From a checkpoint of a small transformer trained on Wikipedia: LayerNorm before each block.
Each number is 128 + 24 x the weight over its row's rms, rounded and kept within 0 to 255. Layers, rows and columns count from 0. Numbers have three digits each. The size before them is the row's rms in percent of the matrix's.

# up: layer 3 MLP up, 256x64, rms 0.183, rows 124-223, columns 0-63
# down: layer 3 MLP down (transposed), 256x64, rms 0.167, rows 124-223, columns 0-63
up124 099:131160142133117120124197154169104111135097131113095118176108106168152128123139092126114133110120139121149130142137100135115129156119151087145088096123126146173101102131089121110159151088143153
down124 100:116139110141147141161074098134156136144158102117149111122171118162099109151143144148146124087132161080138137139111157111173094137107135125123117093148101117118126114147124121093184129102101166
up125 063:148111120122175134182160103105148078096085115101067130130140129110138154152142076129149145156137118075121142146126145159112137123127147137151115125125117153132135122106104141117070138119127131
down125 053:109183124117123124140146118092138128139128170149144127105137125086101176155124133147102086120107072157146107131163097124105150144134134127129108114147085138131158112118059120160128124156126145
up126 114:135103130091117121137141141102146079123120124126147094130170123113140193108129087098159099131114134126132129155135170128136106144134103142144135127156125154140097062074131109161112104099147131
down126 118:103121130118118083172123098138127156137169108113109143119122166120117122158110137131172127130108120128105170118111104120136108153144100170141152123098086142145160178119097116093071151110146135
up127 058:158126138105141139179125080120116084090090128112066107144133128115133151145145099121109148156147126092129119137134153131110136121136150119177128120120100172137152114103116133116066158112121100
down127 048:092116148161133120091165157097126153133130127104124106128128126141188133133152122127109098117107106112137101161150125108101123122155107141067123129105168160082108170151155101124157126088129126
up128 125:134103077135132121126146111140134144119137104112121196165115099096115194111090104131115154152173143123111124078164105134122108139142157137146153114112151170135150127121106117126124106139129095
down128 132:133144110105156140132106139114103118126099130108140156115142110137163130151162088115135186139111185092164091111161146113134118150161097131147147115131129082096091113122107160100127166107125128
up129 111:136114084117134113150135103133121138074136113117096116160132100145159125139114126103134107167150112112148139108119155140127148135152145105191142134074129169115126110097141152174119130111135193
down129 112:109157124170119115113093114077147149159158129085146119137162164139131103116133149134138086140087125134129098089104122126181150161134152125131120144089105123140164119129129094086139102132130160
up130 059:160105128088145153190141093128139083109100109121102138169143138125156158146145078106137144144150130104122120136129155134069135126129146139163133107134104155146118125122101126130077167117155116
down130 051:090134105137130137108115121141122106153129131118139115089116135136127100125090137136125101088081119159151135129121135158132188085134131131126176165114106138141158128115116140174110073181164132
up131 105:212091128096142143139116138178120111111138107141088158160157154108121147145129120154129141109129124099148137107133136138087098154143140132164116106081109138133118117113077119113120100151115112
down131 113:149117166130159108119096160139112085124184142133143117105129117130119146118113137131140108060125133142104133107150146079146128078140130149095127178109150147107130131136122114162150118178120095
up132 101:139143109131126146133175116145109099114100142130136130148133089129136115179126121106139149168190102138110118104087101117084154161147096078117154134106126144097113127118126129141093152163159151
down132 106:121117098110128070114138106118127134149125103162176117127152155122100128161151114123120157063125089104140080123167147118121124161127146141126111162106149122126183142104118169127150148122122143
up133 096:143150085117141145162113142122149130102117127112113140121146143073132167140174117088160146119135092124130130137129157176110114138144127103135154083166155130101139050114121134127105109118131150
down133 101:133112125112156073113110148135154112136108126124153137128126130139089119108110140196119148096141141102094106111170108086106133144156170118158098132143091178114148141152160113111143138093136124
up134 098:100131151166128154134116126126111082111102142138095099155120130125191122139128117132158104148172119106112147155130105132089144077156123159171120156155131119143160137108139131127123123066102135
down134 100:136109121104146131159142167135154132155178123122091152115096134123115136133148082111132119116128130118119195114106099126132132131125129127176135173119122151068071121132125109079157118138123130
up135 095:106081113119126090117185127118107128078145125101136087143136111107171163065128113101125116125138097147108127149139156120131126102150151120167127106103138128128184120099110157131146119110135144
down135 103:107097124140158143119137128109153070079144145129136147144137135112129136147062132167144128169107091124109114134108150125148148159120122116165141106106163155155141139132121124095159146083141086
up136 097:153136126147111096121173134083137130130112120106154162159131125131141126159159116102176139104115122115126136130093167085091091165186129130147141136164145139100176146122125103125110132100127102
down136 103:148170135108114166098126092148114116138153149098135118127179154171124067132111138144136094092112131138148097121151146112096108114156142145077157166144142121116107154122109116130137113131082129
up137 096:146123131122136142113199088084134100159125107121142141137116103116148155116110121116111112167102157108128117085111127119123135151115152141129169118117148194094104137122105111174128151101110159
down137 101:136142132130150094116140102104150109130140142117136131084143143166144130166122113115133147123142127149149124100139154074164097131097102128141067128116128134143162124172148079173153094104120089
up138 101:129125127137138127151159142144128114125118100088082174190093130123150144162154126097115179133124116129150103103119103159129142161154112068125122126106141132125121123132126100069137135096111153
down138 107:079149167109108123131107163098090128141084117127123152142127145153104140148132087124142121131158140131175125082128103174122123111125115150155147097135119124074140109128149184138149141096106133
up139 129:174126102121115157146161123151138107118084101103106143178127117124124149147113103092153153140133151098134065133104158112079107153128144089161138162104153131128113124088117150126108118117127108
down139 128:158144163128147113116143165131146136101120098121109158124144120135155116147139123172101124081133133119144113111155126150174159119096077127071104086133151158122153179145111103125097131102123135
up140 104:144116070140148098119153118124157135126136099139121130155122102141129134142135105085168102132129138112122128180139123135153124139156128166157133144088097192147082084130125133170112133140156157
down140 116:069109076132105133146093167146175155181145130134136172103139151147140134135137096103119142121139141107136106113133100112110125163112154081142104152171143127109105145121126102124150125113139157
up141 115:162156157151103145121141148097107107096114088119100149154116155108159146170133124121156142112149136159107140137125145139068133123160104089150147138136069120119145114136080147114120173131128134
down141 120:118097144140138098137113127137119107149125145143116098126149127088139155101129138108154118068135113126132105169153138109140123176123137086121151164110145179176152102116109107151119113149159070
up142 089:135139135103124153184115114162104135130125121128130154181162111105140151097113127075155137142116137102113128127117138102148125166146107158135121100116119173129146117100116153165063104107090117
down142 085:129090102123139140053134133116182148128142099160153129111142158128108153118110133128132093141111135145144086139091158129133134146136157053157131149124139122133140138146102118173108136095140131
up143 108:191112091141118152143140140090148139127114149170129107126130134152113144132124101131138138179152140118116099121121104105115130110138167107128088132112114143104175143110068160128110189118110114
down143 111:103119157165060129088097120133139153134133136141080131108101167107114121142102148116161120067169133115146132142126145102153108175107110127110103182134124134123136141144130156131151115141127143
up144 107:127135139166118109126158151134099088094072131111134121137143092086147180165111101128135111133142116128065124108111143150121137099102150131124124127098120169140160095157146120165100125107145125
down144 108:076116153097111103174150131135138128122107084118134101156089122157133145108159099147154080137127109141149110076122129138112131110139101129156129155133134119160109087123133124129161133152163184
up145 110:129118121108102152143136111144167119131123125124122126139082153134139134116163125113154115119151149077170091098108128180092148168123109121133175145117135134132121123125068126107066140149144159
down145 108:131115162156126128128092122088127151146103107104090137137154144101119109127107126133099110150134130136082142123128206115189100117124132134121125114166206123113122115143124148122118118142151143
up146 058:171098125117141143153128092119138089119105106122078132148127140130138152150141067115140138165142117076158129133118165132117125107140135115177149100138117164154145093100123148095086162119128119
down146 044:154103115109129125170154114168097147144156139161127152121115123124086147133133134128143128135094086140115187157143150081144126129154135114153080139115098120132111181120112175089108128111118127
up147 083:132140099151115148163127133163166114092133114087125107118138110103097129138105118126159086150134120147114139116148132106089145121144126169158175105133143134151100115115123145130089201117080115
down147 090:133160132142154124141136121139099189131143186122127123099114153116138056133167149121111149142113106106147136127107096134120126087130178101080143124099109122108128133091137170123141121128110141
up148 105:139109105145137104118175105155127149123143101136128105133132155137111139123107095121164161148129107144132112132085126129134185117155138100137128139084132178144081094110154135136095165099119073
down148 108:126156120115143110099119125116096107182095099120080122146154089166150123112169115150156099130131075117144155179149098172122112124147122144097136143124098141125133131108122083132143133125157144
up149 100:143109108107097133117137112157151173077152137144119134140146139104113137138168112112154160146099152131110115081117127123094122096155149150118182101174103164127159136108130136095107124160094119
down149 101:109101123101144126151148151138134114157102186157124096077146111137140123167088115135175159136137110127142108147123090100108170107126134126132112104131127123157125104161087112085168113110136154
up150 108:149074094131116126131176136137143124094105093095114168155140114131126134127122111116127130174136179110133112124102149111125110184156131144170111138084148143135139093081109145108122152105121140
down150 109:167136132061097136108109090133127131162132107129138110132125131157128100128137106159141127082101121148157161115144110152109141171120101174124140135145152138159142106132114084157121154131141068
up151 123:146094113131095153133150134145144122123121107084066138135137143084196124141119130153150150188160158106120139141129132146106134110143139113136120134113122125167145119056113148135124112125136152
down151 108:134146138148114147138106122095118138132120166150122069117118193135096131127114101189131141147139121156124105125131073078133102138122114122090110145155112159126105130123099150144124145158108167
up152 098:128114098138102098130123158117118107103107116118123139113139115157130141115117075140137136136120084150128083118132121131143086121152168082143134163108114160120187131132153142154149198111097138
down152 098:174116133117086066135117119135164138163131140135136129087123135140098083085172154142118116134138129095081130172130142146164124138101104133090130138133100118126098117124143139131167134135162150
up153 104:179123131110150157134146148122119115112121105115133114135153156129110135121154121103132166174129108129119091106112119146126067135171132156122151124106091164116153154076124116107077137166147094
down153 100:077101161120147115126118130105146109150155159114140162136136107144136100105098145128090060141155133170115123145149070121153119147157097117146134162152098157123156115108138106099143124142133108
up154 101:133124166098123122112182106153111113112125144118141094125157109127198169122122125097094150164126139143139137088158141129098125105175154092131131128142125134113147119149088081128092126121146139
down154 096:123112147147156137148101111137109099149156134130151099125160141120154141154118157108133124115084106129167166098128107150163112151140090123128108107107150118089093117188143127137178118119110074
up155 096:141100109129131128135148122107146127155101123090105139151137097111115176166132061115150142155153120103110071117138136143117116163171131104128103132099137172147124099095102108150094140109142109
down155 097:119140197158097162132158131127141120120109159151154124097107138164142103065118107120101075115133122109130110139112170099116124139159136122132163142112141083104144155091135117126143126103120122
up156 111:126077089118115076112208141111080137139128134120127129144175110142126145124173116111144163132117124117142090135153139119116091136135121140156148118135114148115109139124098135098081156128137102
down156 111:097164172132058133122122108148095150101149129136135177130076097104091108157106112118126115111100117124143126155141139108154137140142167132103160109144109118124143105100141148135135111159150167
up157 108:152111184145137125122178151114104134139113126108099129146144108124102136141112102120088168129153115115121113125124123173143150124123119103168179128138111178130169121164116075083139133106104125
down157 116:115144107116138151096131166104117132128127150152119125145098131153133104085113129171073173127109104133139100158143136137150162081107136115122142151138101132152209094134131122102103106115132132
up158 069:164121160091135158157128085135104111092103078139087136141142136104122174139157093159125145118109125160152151139087120152090137112139098094149145144116131144154142133125102120107134155141140082
down158 073:120110117074151074144123117127128142133179153128132185125137125120086134069143135121154149115117132125106117115084097151139156118141093125140128172124125112116103188112148133123126136161123147
up159 107:144133151114101140128139122111120072136127111126137105144164140096172189103155109112119124157174157140131133118134175162159097106143151099129130144138111120113113083067128137134106115113125154
down159 103:128120134152085139132131074119094098110157139151158141078127107123146135133141166119135129118108116193147183110117144155155130108124137152120109123118102123162095101115107118119113114148185101
up160 101:110139153125164131130126141096097139152082108137130122185134106105157146141155101111117182136131143108141093080099155133116127164156089096156101143142103148090135091121114141108133118150148126
down160 106:109152109149093112136160105132108134118146142125127130115096114130128140139096121141114199142146127148103103150133162112106212121149108135141126112113089125157155147123098079088157117125142115
up161 112:111072093146111119136155119116121160108146158121074086142118100117167156107131098142125139193140122122109127134105147144139138123126195109138176149115122128099143137141136119124091135101138120
down161 113:134162179151141112106131138102123131200112105126176105156118135133121098142103108135131117106091100137120165110120099130143138105125112131088137100152100148118107093123131153095175127158098146
up162 097:165102099122123152142117094122141108124136096127125141141134108107151159154121077123176129134105129134091131151104120120079130164184088131150159132148161107123092098123113183129132160130138133
down162 108:090127140119167087111150101137116154128129138113113135136128154111131151173149121128113132154071118161130181120100147138093104170090159094101118144128149149079121154093117147128120142125118159
up163 094:157132108131125109142130174092124137077101112152096101145161085132136158151096118110174138150121178118150129124125136122140067137160128127117095092125115148109104128138153128124099129160170121
down163 097:141112101152125156117139112067159085118128125157102117151123160137167151112138120101109168149105127159117106126129098145120127110120161094152126144163137110122113107133074118113143115181172098
up164 090:175152120101130117187135135143105133131135107086109145180162118139126148153100130149168126124121131147120120133127130149132108123115154155127121058104108116097131157097129106117090115091078125
down164 085:116126119120111060123135098117150125132173153164122110086137135094143139111131177128112133112085101131138139135125122152169146123080107162158146164133100110139094170148128145131156109121097136
up165 096:134106131155120119139130142122133076094100106118107128118129119111146182167137070121142107129171115128084095128140184142143133146157099093141127128121140136121131095092112128145087168100143139
down165 085:113130157137134124076149135098160119145092169103085155145091164140165111116139142157149095107089113120152122138138114120137144130162193130114104147153096142113157123128133105142148125119090102
up166 112:123113137161106154158160103123091140105116075140090136139162145140134168153104110139163097143122135121135088168120102135089156178113123137145138089132138113164111154120132131116121187133136120
down166 119:143137130120145117124128118134136119168108129108158146146103193097118134119150144112119141116090140119134103109115125119147129061120116141143128160103074152157110197137145177138140113114100104
up167 124:171140154103111185149120101143155125132117149086124144153093150117132152105150116068127121130123115101117124088076169158107168110127110151132168110115123148144116128144109135107097124162128130
down167 112:119131132121091149148130136102112156154110127113162137129140166101132119136129086141086091150131136126101149101177131124161141065104090161142106129127137107153093181180110135120125140136113137
up168 109:115116154121144134133123130152135131097128119126102170188114118074142145141135099134111160153200158121088144117122121138101159134166124102136137097090146148116111135123087113113088107147147140
down168 108:134125122132126117169170102127122105127126151130136151164151163102129143105160120098118140090124137105117100124106158119143136122102117132110105149095117096139174106104107172111089131119184195
up169 091:131115143129130097166163133146113122124118105076122119125125123169144133161159141110139113163153157120074109102175089132129146142125165110136122142148080123109114094105079098108114130135157162
down169 092:096104128163126105135118135127118156138144131151162090120147149118161132091132162109129074112196101150113117115116106144153127093089130166115090150102109101158134106138158167121156128137119122
up170 065:162137144114141156154141090144125111114115130117108104139174136126154141148164094124145163124141133052132109105104147137113111143143163141173167141116130165141162105127119127084110173109115119
down170 051:125149145143108150099160126126159157135148154121114163125099168142142103125131146157070079164099128138090154118127127103109153136157110105098116172138098088114131143116155106143114130115103085
up171 137:157116123135109108134156108118105110109082102106134131180135132142139134142173115105162176151111141142106123161124174112108109109149148096135123175092139147158104130103104110121098174157130102
down171 115:112181130152139171140114086108147126121103094082124118138133114152128176138109154147110159149125139087140126097123160145145134086167140132133156103092146077107129138122128111135124094147171129
up172 084:133132159080139094151145136128155147152176142126123113130136159061175127138138124104136178153132121090141090129158101159122107072115124130140146117108118141145128107118130120140137149077134108
down172 085:121166134128110097113094115094146140128176139158131107117143154109138064151095190133131110146124099125169115102132087123146150126120127157145109129170111131107109131175159143126107122106154131
up173 097:135154080159139143139132085148110111134089099092108106163167118098147149177142101149147110134145116147128129107136131142056098123141129157120130106120175114172147137132090123122121122143119130
down173 106:116151130132142141154152087105151099133096136101138119120162157118129167153119088127130130108116104164144151128199092124105125140106150122128119127143118109144184155111105093144117070135096128
up174 107:135136106146131160140129125122115096130122118081085130158167138127130136193166105115096115115131117112127159139076166141131135143143164134123097166097100139137139139110143108101072120141113169
down174 112:192140152100132094141144114113131134114129133130111130129096105165118112092117171130156138111078153091171167141099123095142118106090153114105131134123120185150143115109129155137152143115141099
up175 104:120122163100149152143147167119138085110104128149090104167141116143149129106138103156107124092150177124133107160100125135104148082160123122142095130130112145145100085075155157150138118126110153
down175 111:110102111115118181102120089098143132116099142117137109137180134176151186125100173124117089153102117100129126128142123126202121107117138132139145151101137140106145131125145140105155105111129113
up176 112:176107116117120156129130126151123074126135156148088106148128131132115115106148126115159127167182120125102062136106153153107144174164114152142130098139122148079106130108111122163122129149125144
down176 107:145145120162132124096104116103084098166130134087166120147111135132098145109122135142124146094165153161147110097130104204102117114130111161125101132116144113114157147154120118144183119119144111
up177 109:134117143092144145188134118129157119144112136073122105146108106098111150151154128099118130107116157130096136122106160103087108139124125144139130110192121176163139075123138127160094129129112128
down177 106:150084135074135131102132108132160161113098093145135121162144121108166109156144147145118114131084132131155160177099117097124150115090176127135149145137108121116154123137167102131140099111115090
up178 096:191147140144095136141117163149108112111075116137104156133150100118121126159114100116133123170149154102106124107118153128119107073147150170109096120130139138111151138094103127095111162164152132
down178 107:152103104177142069112134137156117097128122099121175107154110117141116136109111117135116087163133110108100148149118167126172120122121073144120111134124154119106117141146114154180148120146117169
up179 089:117129157119157128155127096078178128138136085147128139122171153132103172155156106114154154120151127098094091106100121156134147129142121140151081125136119172129134086125119103136126121094137089
down179 092:105110118155109116123133143193102119133116098149140107126111137149134081115091124161106142134105153113112134141155149094139090156127104129155105125099137189118110093154148078140154106159126148
up180 107:125132070145097100128190129146136141097132103114097158136140075151179121126134125135109120128155166117139128115125125158131110115135165151166105091082139151125146133102155129145113095105111147
down180 107:179133133133138142116115099157128120139116106147174135126109120100104170141113077082088084140100139132113137162136139078154142150152168167121122123129122109082145135121145090125127151147118110
up181 081:110139129116121153140113137147140100121079132059131129138168142120089149146137127089136169155143101118136084150134174166125121112169099095129161131106116105151132130121118140095101135161150155
down181 075:123155120139140107101046153108113156130143144120183096128139119135126157135116112133137145103096120140145113137148113104154156087098110146135108128081078135173110158143118131150155125145113147
up182 101:114142122076147150163132160143113095130104066066147122153119146149137118175128115105131127122123180136125142113112130164129104157139121159119157134107122134126135129090091123101075130129127154
down182 099:141139111112151135126124150128144122070137118130115133095123083144129116149077066144133071165173089152128107110138161134152145143139094121128105149127158119116139108156098147148165141115145124
up183 114:145081110112158098193122101128127150067144093133090107170141147109120143129160123145162155149162105085101130146095147120112099136123151125131124094126139117134157144114150129114120152140123156
down183 087:152095076079171127119149126133123166140139137127100110175127149177117144157113152115094098107127058107101176104122136125145145134134112125115120119123143135111165142122128146133123163146132104
up184 096:148119133135129120151119110125099092063116128080147153152145111110145149117182111156134120169146116148131078086132096127134131139154163099137128142118188148116139093133146151139109127121128094
down184 097:153138088097179103102100115131080120119137142116125119113108143144124131130111147152159115102128087119153129107167147107137124089107125148114117142137141136120130110124110164164115128212176115
up185 091:125160116107116106144174078154151166102135107141095114175120121100137124127139126143152128115107145110142155122109093128136121108137162126139197118141140159089148144139124123064118157123094133
down185 090:114143085136077143104125130163139135151178140124131116112152078136108109128093168090110136135082109134172150152124144140090105141126154156140082135129138092140126129111152108165139119105154143
up186 093:111113113126100140143151111090136156143123116155096109115123152103134132135144110094151086133123141113127133129145140103115083138119090149152134151129179207102084130167115140161116156145150101
down186 099:147143115134120117147120169130081112124198108137142151112179158145131106129132152095147142104176091132168131099148097117134152128102106117148137123115079125138098147107119128087117139156133099
up187 105:160097159147151144153157163099117155133141117115126140163144125093134116175100082134092135111161171105112145138152107096096108130133117140120133105092135163132129102075130137169136094123108109
down187 109:140142132166099116094144139085131159135138117171153093109165162116143128150129124115145127087092112105135150102154139100144074151083141124118118115142113150141120178114178091115140121109125141
up188 104:146134110134120149154126123164118128109084075096120144187143107121108146167112089096129116171136138113117068090117176114111100159141130107154118130126154149142150119110120135146123125107159125
down188 111:094107128121145094083146153153126127113122141122166153096147117172136088107113107165131142108100107169161149147135130139155149142116089115116133080143155100141172153147091137113129123090100118
up189 107:140135151157109135139173109133087128125124077150123138153131130143127165143137123088157149095116125120134152095095148111085133162143110119135172156152146129125110115082121122069119170120108093
down189 101:095093088130126158158105134183146161131123119108120172137130161114117149135150122119121108139080121065153108135120146111142123125118113107077109133134157170169136167138134149144111138111113153
up190 103:164109109132138125121107138137107125079065149107131107141111089132129141162112075159094110141132163060130128102138130165145150080135097140136130094147133145129121125144135112121146110129163148
down190 105:074085140144160159147153114142104145135098089158103131120122161143128164139099121090121122113120126144089114121113185144136096142116116117156121112118135150156103197125105136162132142129121154
up191 123:138148136129146136128141087178139103117110119116116130189109113134175131163128121130153140127156153114103103135148122098105088134121184105138107135085101132130153094133076107138130162087129138
down191 119:096083121094169140144133151140114135092137131130168143106111122090096142186101156125122124091141153132131123146170169100153155146110131115090105133113093115146157098133119142130172122124122099
up192 086:119144169139141111128143145153131088138138139114104142164141164127140098170143084145182174151139142144109094109166105143119108119120140080121120133082112121160105124130111142066125125142140136
down192 092:126172160152129083119143144106138139145160103145147076137120104089143046140143145145128125134118135137111088118124114127174095123120120162095137107130112123128087145156147143141133112113166142
up193 061:161099116110141153180170088129126117110110112120070142144160128096164153147141095135119151114132111088126120147126145138082139122142145125178122135115122142147164097106132109094076146120131122
down193 057:129180127140128119133122194103132151119106131119112120155104097102089132097074177137117125116106079135120128151154155128130153104093106126143122136142141120138107122177154114132115081127159139
up194 115:176126139135098155130138116118104123102100129132088146136121156129149145165129128181099165105165073117154118147129116141081156114157135107160129109098159135152118132137117122106103152093138173
down194 114:171161112156078116089136117144141103136127110118108156129077105123136076147149092125135120120106132113135146081144096107161148164110133152154119150137111071117119119137122149153128168159130133
up195 092:134112085102097167180118161103104106135102138044110155173171133103131128144147122124154106149128114125118096138121127132116096128112136126142119148098131129111112147116147127126097112157126175
down195 096:162150133126096111149114130106097145152146170135107123125118098129096107121103176149123146151106135135143146205093127089177117136085115147123095106116130156142137124147128136162079127123116127
up196 104:117118106134118136136140126132173104123128134097117121157139087116115162169121074139146110176158114096088074126116142158118138152168129097123100133123133161152123108096108089139093149118147098
down196 083:121111173135126172119146142115154125125099167137148095152120127134116096061116136117117090126171139113127116106119177119105128108155120132123132168125135124114135183105096115164162094121118162
up197 057:169111124102144167191144082140138093094117129124098128135153119114159145144143090128124161141164123108109130130142180169111132109138159123168140104121138158139165117118129120102097163107129121
down197 046:188149119134121136133117144080089127160082111134127118099099103139114118118134131112145171140125155112154088144166129107141139122163102144107117155156123093112098155143133111132149104183110166
up198 095:125122110144111116142184138136123122136094093150155088146150100160141151082155087125158157125099103141155148112133104142149149137096128159145092101118124190135107145133143145116115116084152120
down198 110:130158108159086144143128118145105145098116100144144143138125153099141100125148132143204131114177120146103120126105090149101087122077168119144103082171124111132142140144131111113117115140115123
up199 100:163128115107116113175123098146135147105136098139122101150174094124123147151140143105146137103110165128082126143105133145119133139158126086104156123099067147147119137109107091117107143084178124
down199 094:092127128108129094083127128137153129142160159131117152128134156155114117127162148085122105124098133152190119088148080154137139099098140183120111108157130159116115137129148091141139118118087131
up200 100:189126144129109190132118102170117112109120111129125116162102097142169128130160135167133129084147132119121127122106157095111152130191090113150112112105145137136119098118136169132096132127144129
down200 097:084132103153136114077124157115130125117111154140117126126117115119148138151139086115123087144152164169111145107116110108108112181120139116190115149133121131075134150135133135171173100101114122
up201 093:154112140141158117154180144126124115140105083141110107122164103078120124131111115150139173141113106105153089145110126112119108181141122110131203128122131132095138140112136132166125160140098110
down201 094:115131121124124095135114108141114100135134132159140132094097138125147095125098153135124107113158072115199156111152138086128083150123137164112126101177159093136127108120139139161160112161140128
up202 089:162137079127089106139167114108139174148171122141101110111147121102096152106148138160145128131149143090099112150117123121091158107122129099142165173157083131127137114111120091110109148129108102
down202 089:093132121185133131132111133114115115128198132118177109133098090154087119160102153144136092093119153146143141126158161108104133135131112139111113123111115127113128138143151134163098070123126162
up203 121:152139144142093140165146158166119101101113098130113146180127111118155140130108132097127128145150132150076077110119144137113093163130147108163137113149131170112134081109122165106119102088137139
down203 121:153103146089138113163129101115145094171132130144159129113149086096120147093134101131099154094111170122113128121134134134146157155133144161152185146116122108147149137133104133064145125100124096
up204 103:162130131139106143156154073142167138089151135087115111136127165136105120112122101139161161122141132112139138123143114120075145112149140152140161118130136131130131132097066123121113108087077083
down204 104:143131135101138167122149157112083136134110128103151095124084151187187157134132137147138090110109104128093108127101149132147125135159116124137163124122084125172111112128142104123119109169149099
up205 104:145132150146161139191158099159131135130123115100105104147110105088150134151145131135097152135127108096122184148106142145115139103131150134132125122156102121140123114101142077115056143108144156
down205 104:104159097111150138149133119112136145181131150101156111139114132132142136096092155136121122151064134116149128121168132160140086106146122133143168109105078117164120132141131107071147117136142168
up206 131:162093104120131105149158125131127130097106142105119158173103093119155146155114110159124157135160129104169128118097144115117162101127150168154156156112126146184110077140147093121128119100143118
down206 127:136098127082174165109117105071168108117125090163140168121117131089160137122145119092130120092132148132124152122100148138117160158137129111162114158111114133139154111110157113137140126129127069
up207 091:101092115147135121149174137156106115092095097084110131111146116127159151141125112127086160140158142131103093135116148137130102113117138150132098168111154175122112061115115131117131142092164127
down207 096:165135118085148102125105139135136161158154092143105098133127096091127116179135086119129138121119129141150109121133094125132178138080096142119155108156141105124116142088090105167147149127164115
up208 054:185117126126154147171141107135142100098077087106116129137162142116141159162129108139129142129142137070136150129119149141095126123142149167184153112146114150122136119106123101118087156134100103
down208 045:133122149143139115130154137095074150114107096130111118122148126138086124153170137158081143159093123112130097120143150134125114140155166178146127132117101127077138177159099146152129102128122165
up209 094:092083112151120111131169138132140144091120128101137108138130098137134158146119084112158097150137098148099107136139113139115133153168123116184143154100143124165100114121067083140138142096137118
down209 088:141149133125111112074125138104154150152199159137117116138110144166113106088116145125119110116109127115080161135146139124106151099100124150130149153099142135162131165164131087120099120082126121
up210 112:114144161105146159185104106152157100126111112161139153145135137131118140126157112104141137113121135071108127142102128120092092170110107131157171140125162147096151137111106108089134163139139085
down210 101:081105158106140137153158114125149158131103161162120126131081134148107155153099083146124164113139085096135161128113115109103192143095140124154127127125130074109134130148148118110132138120158135
up211 096:109114120084135161170127111152150132125120133147118115149159157079129136123148103110170120150171120121108082119121222106147102102144140132142111132137146114099131102135120151138121149124112155
down211 102:149130084137132111183090106133135180101138111137147133142152139092138098147155159168086138113117125139128115104073150160095129110134129161127116126103118136128110151129152141119087108171156106
up212 110:099105116136153111153158132118181087096120150113096100137094093108175138121152133138104128165188140114111129150109131133163106138133121147123151114130159159144147092093150115153117121087121150
down212 102:143127157152130131118138185113146076115119140135132128107098117132138080166117152146106112135172137107124123123092112142121093122103096160121147094156158137093100123188094151125132145168121122
up213 100:159140084144138092122169126103122128139119117107116120129103129100138200116176112096151135119102128136108126061147125116144096173146112128133138144160147162122133131149148128130086171117116121
down213 107:092155134093118146143114129107122150131137158149121125135128125199142113132095153138103170073073097117147176128148115140109125130117178139116120100131113130146123109095165114149102147102114128
up214 106:139130137119161112167135112067151138113089126153124117176093124120123122105173105107139165156118129115159094115122144145134085136167109129119157145094117163109114139119142112103097138107179109
down214 104:096149125163155138171114143102118132118126106125115119095131192137105125139095123123163090105177133114168105142131107115134112112135119120097152105158164128063145156138081136120116145139121114
up215 088:168123138118162136160126103143145132152126125121107113117130157137146131153185121165123118095162098134154133118091112159073106143148111124133144122080159141144168119111122115105110142150101065
down215 092:115082100166120141136132163132115137140133139134130107122110159152119142095060102147126104152104099133114135179118122108140147146142110126123131141158149118100146120132068121188159089124153141
up216 078:126084154141140130152152118120157115116081092112135170115116156129151135117145079162102116131114123168088121124154156143139130090139156109144143107174170135125128106094133164101109146133098091
down216 084:101123109140134094081114181162114149120127130126161123092124113089111109152153164152129161140124173123113150164128135112132151142108139141126166115122131092107086158110140126123161129073168118
up217 128:167101112114132150141156101140144102119100112098125172187117101136132128133126114102141154144137176099119093114113144121076107175157156094145103148098144136122128087088126117121120121120155141
down217 119:134135148095127126100130118121169113119161109127106106115149138148123119136153123159093137097085149137170161148108136127118136181101103148140154128104142158165154161131089101102133152096122066
up218 100:191109123138154156133137140135134109143130127136138116145125168134137135129172126122143113128144142044120133133133096135074124078150139142115117114113100155073129144106132128092123120116169094
down218 096:120177107118104116111142137144108172126185095134122099131144129134103078116146143143128143096118114107127105128170102122138123135129130114123129183109179148096138142177096115151131154089110107
up219 103:130070113149111082171184126135111150083134096168125129142129110118158145095138066140112116141120121120071104153131153139140137127137150104145117116136152167118160116132159138144137131110124132
down219 102:153128094121092157122079142122179140142076112136108118128121158119075133181137124124121150133188124143171124122128128135177127123152124112140134134128125098142134113129129152088102090157104137
up220 104:110149146129091129141158116101092066162095125105092169122127078158118112132101126123142160124159101133154099103117145138112096134127149131155138110168172149141162090124109144108115129121142148
down220 098:082161119137144162134093106170128143121118086122125110108102147092160135101133106103166144108122138127138163093088142141147135130093161161141146156081124096151122130125169175115114118129133106
up221 057:163125147101125157199162110129120121101101109112093102133158109117182163148140088105128150124143143081132126140143164138138095131142156123178145129106102156156120139103122116118099133136117126
down221 050:141125100112110097119138112147106114121134141116162157126149166139202130143111152119145167072144122146101131140118137116144101145104106115182122087104139122127092150162127081127141156140148151
up222 104:128124153137108119147128098104129127085123096112099136138142143127151164170127109064149120119167137127078138143147183150111081126149125146130152112134135130114157116081091148150097144159141126
down222 102:102152189163127116139097107108094138151108105127149124165123076169165096152097137155108132094107119128144128109123140127116133136106125090135117138097164126114138115158140153149162118097176140
up223 106:157110142086161180158126083140136123121088102158114159157128127139116151104133130134133172126134155094136124115083110147111095111177148079141146141104163135186126126137120138136130123133137130
down223 106:120093129116155183130107146141132139108058128117129132111077164158097119100123136081151131136105144137143131116168120118167114099137131130145094173154143102136113179143106135124120139102119137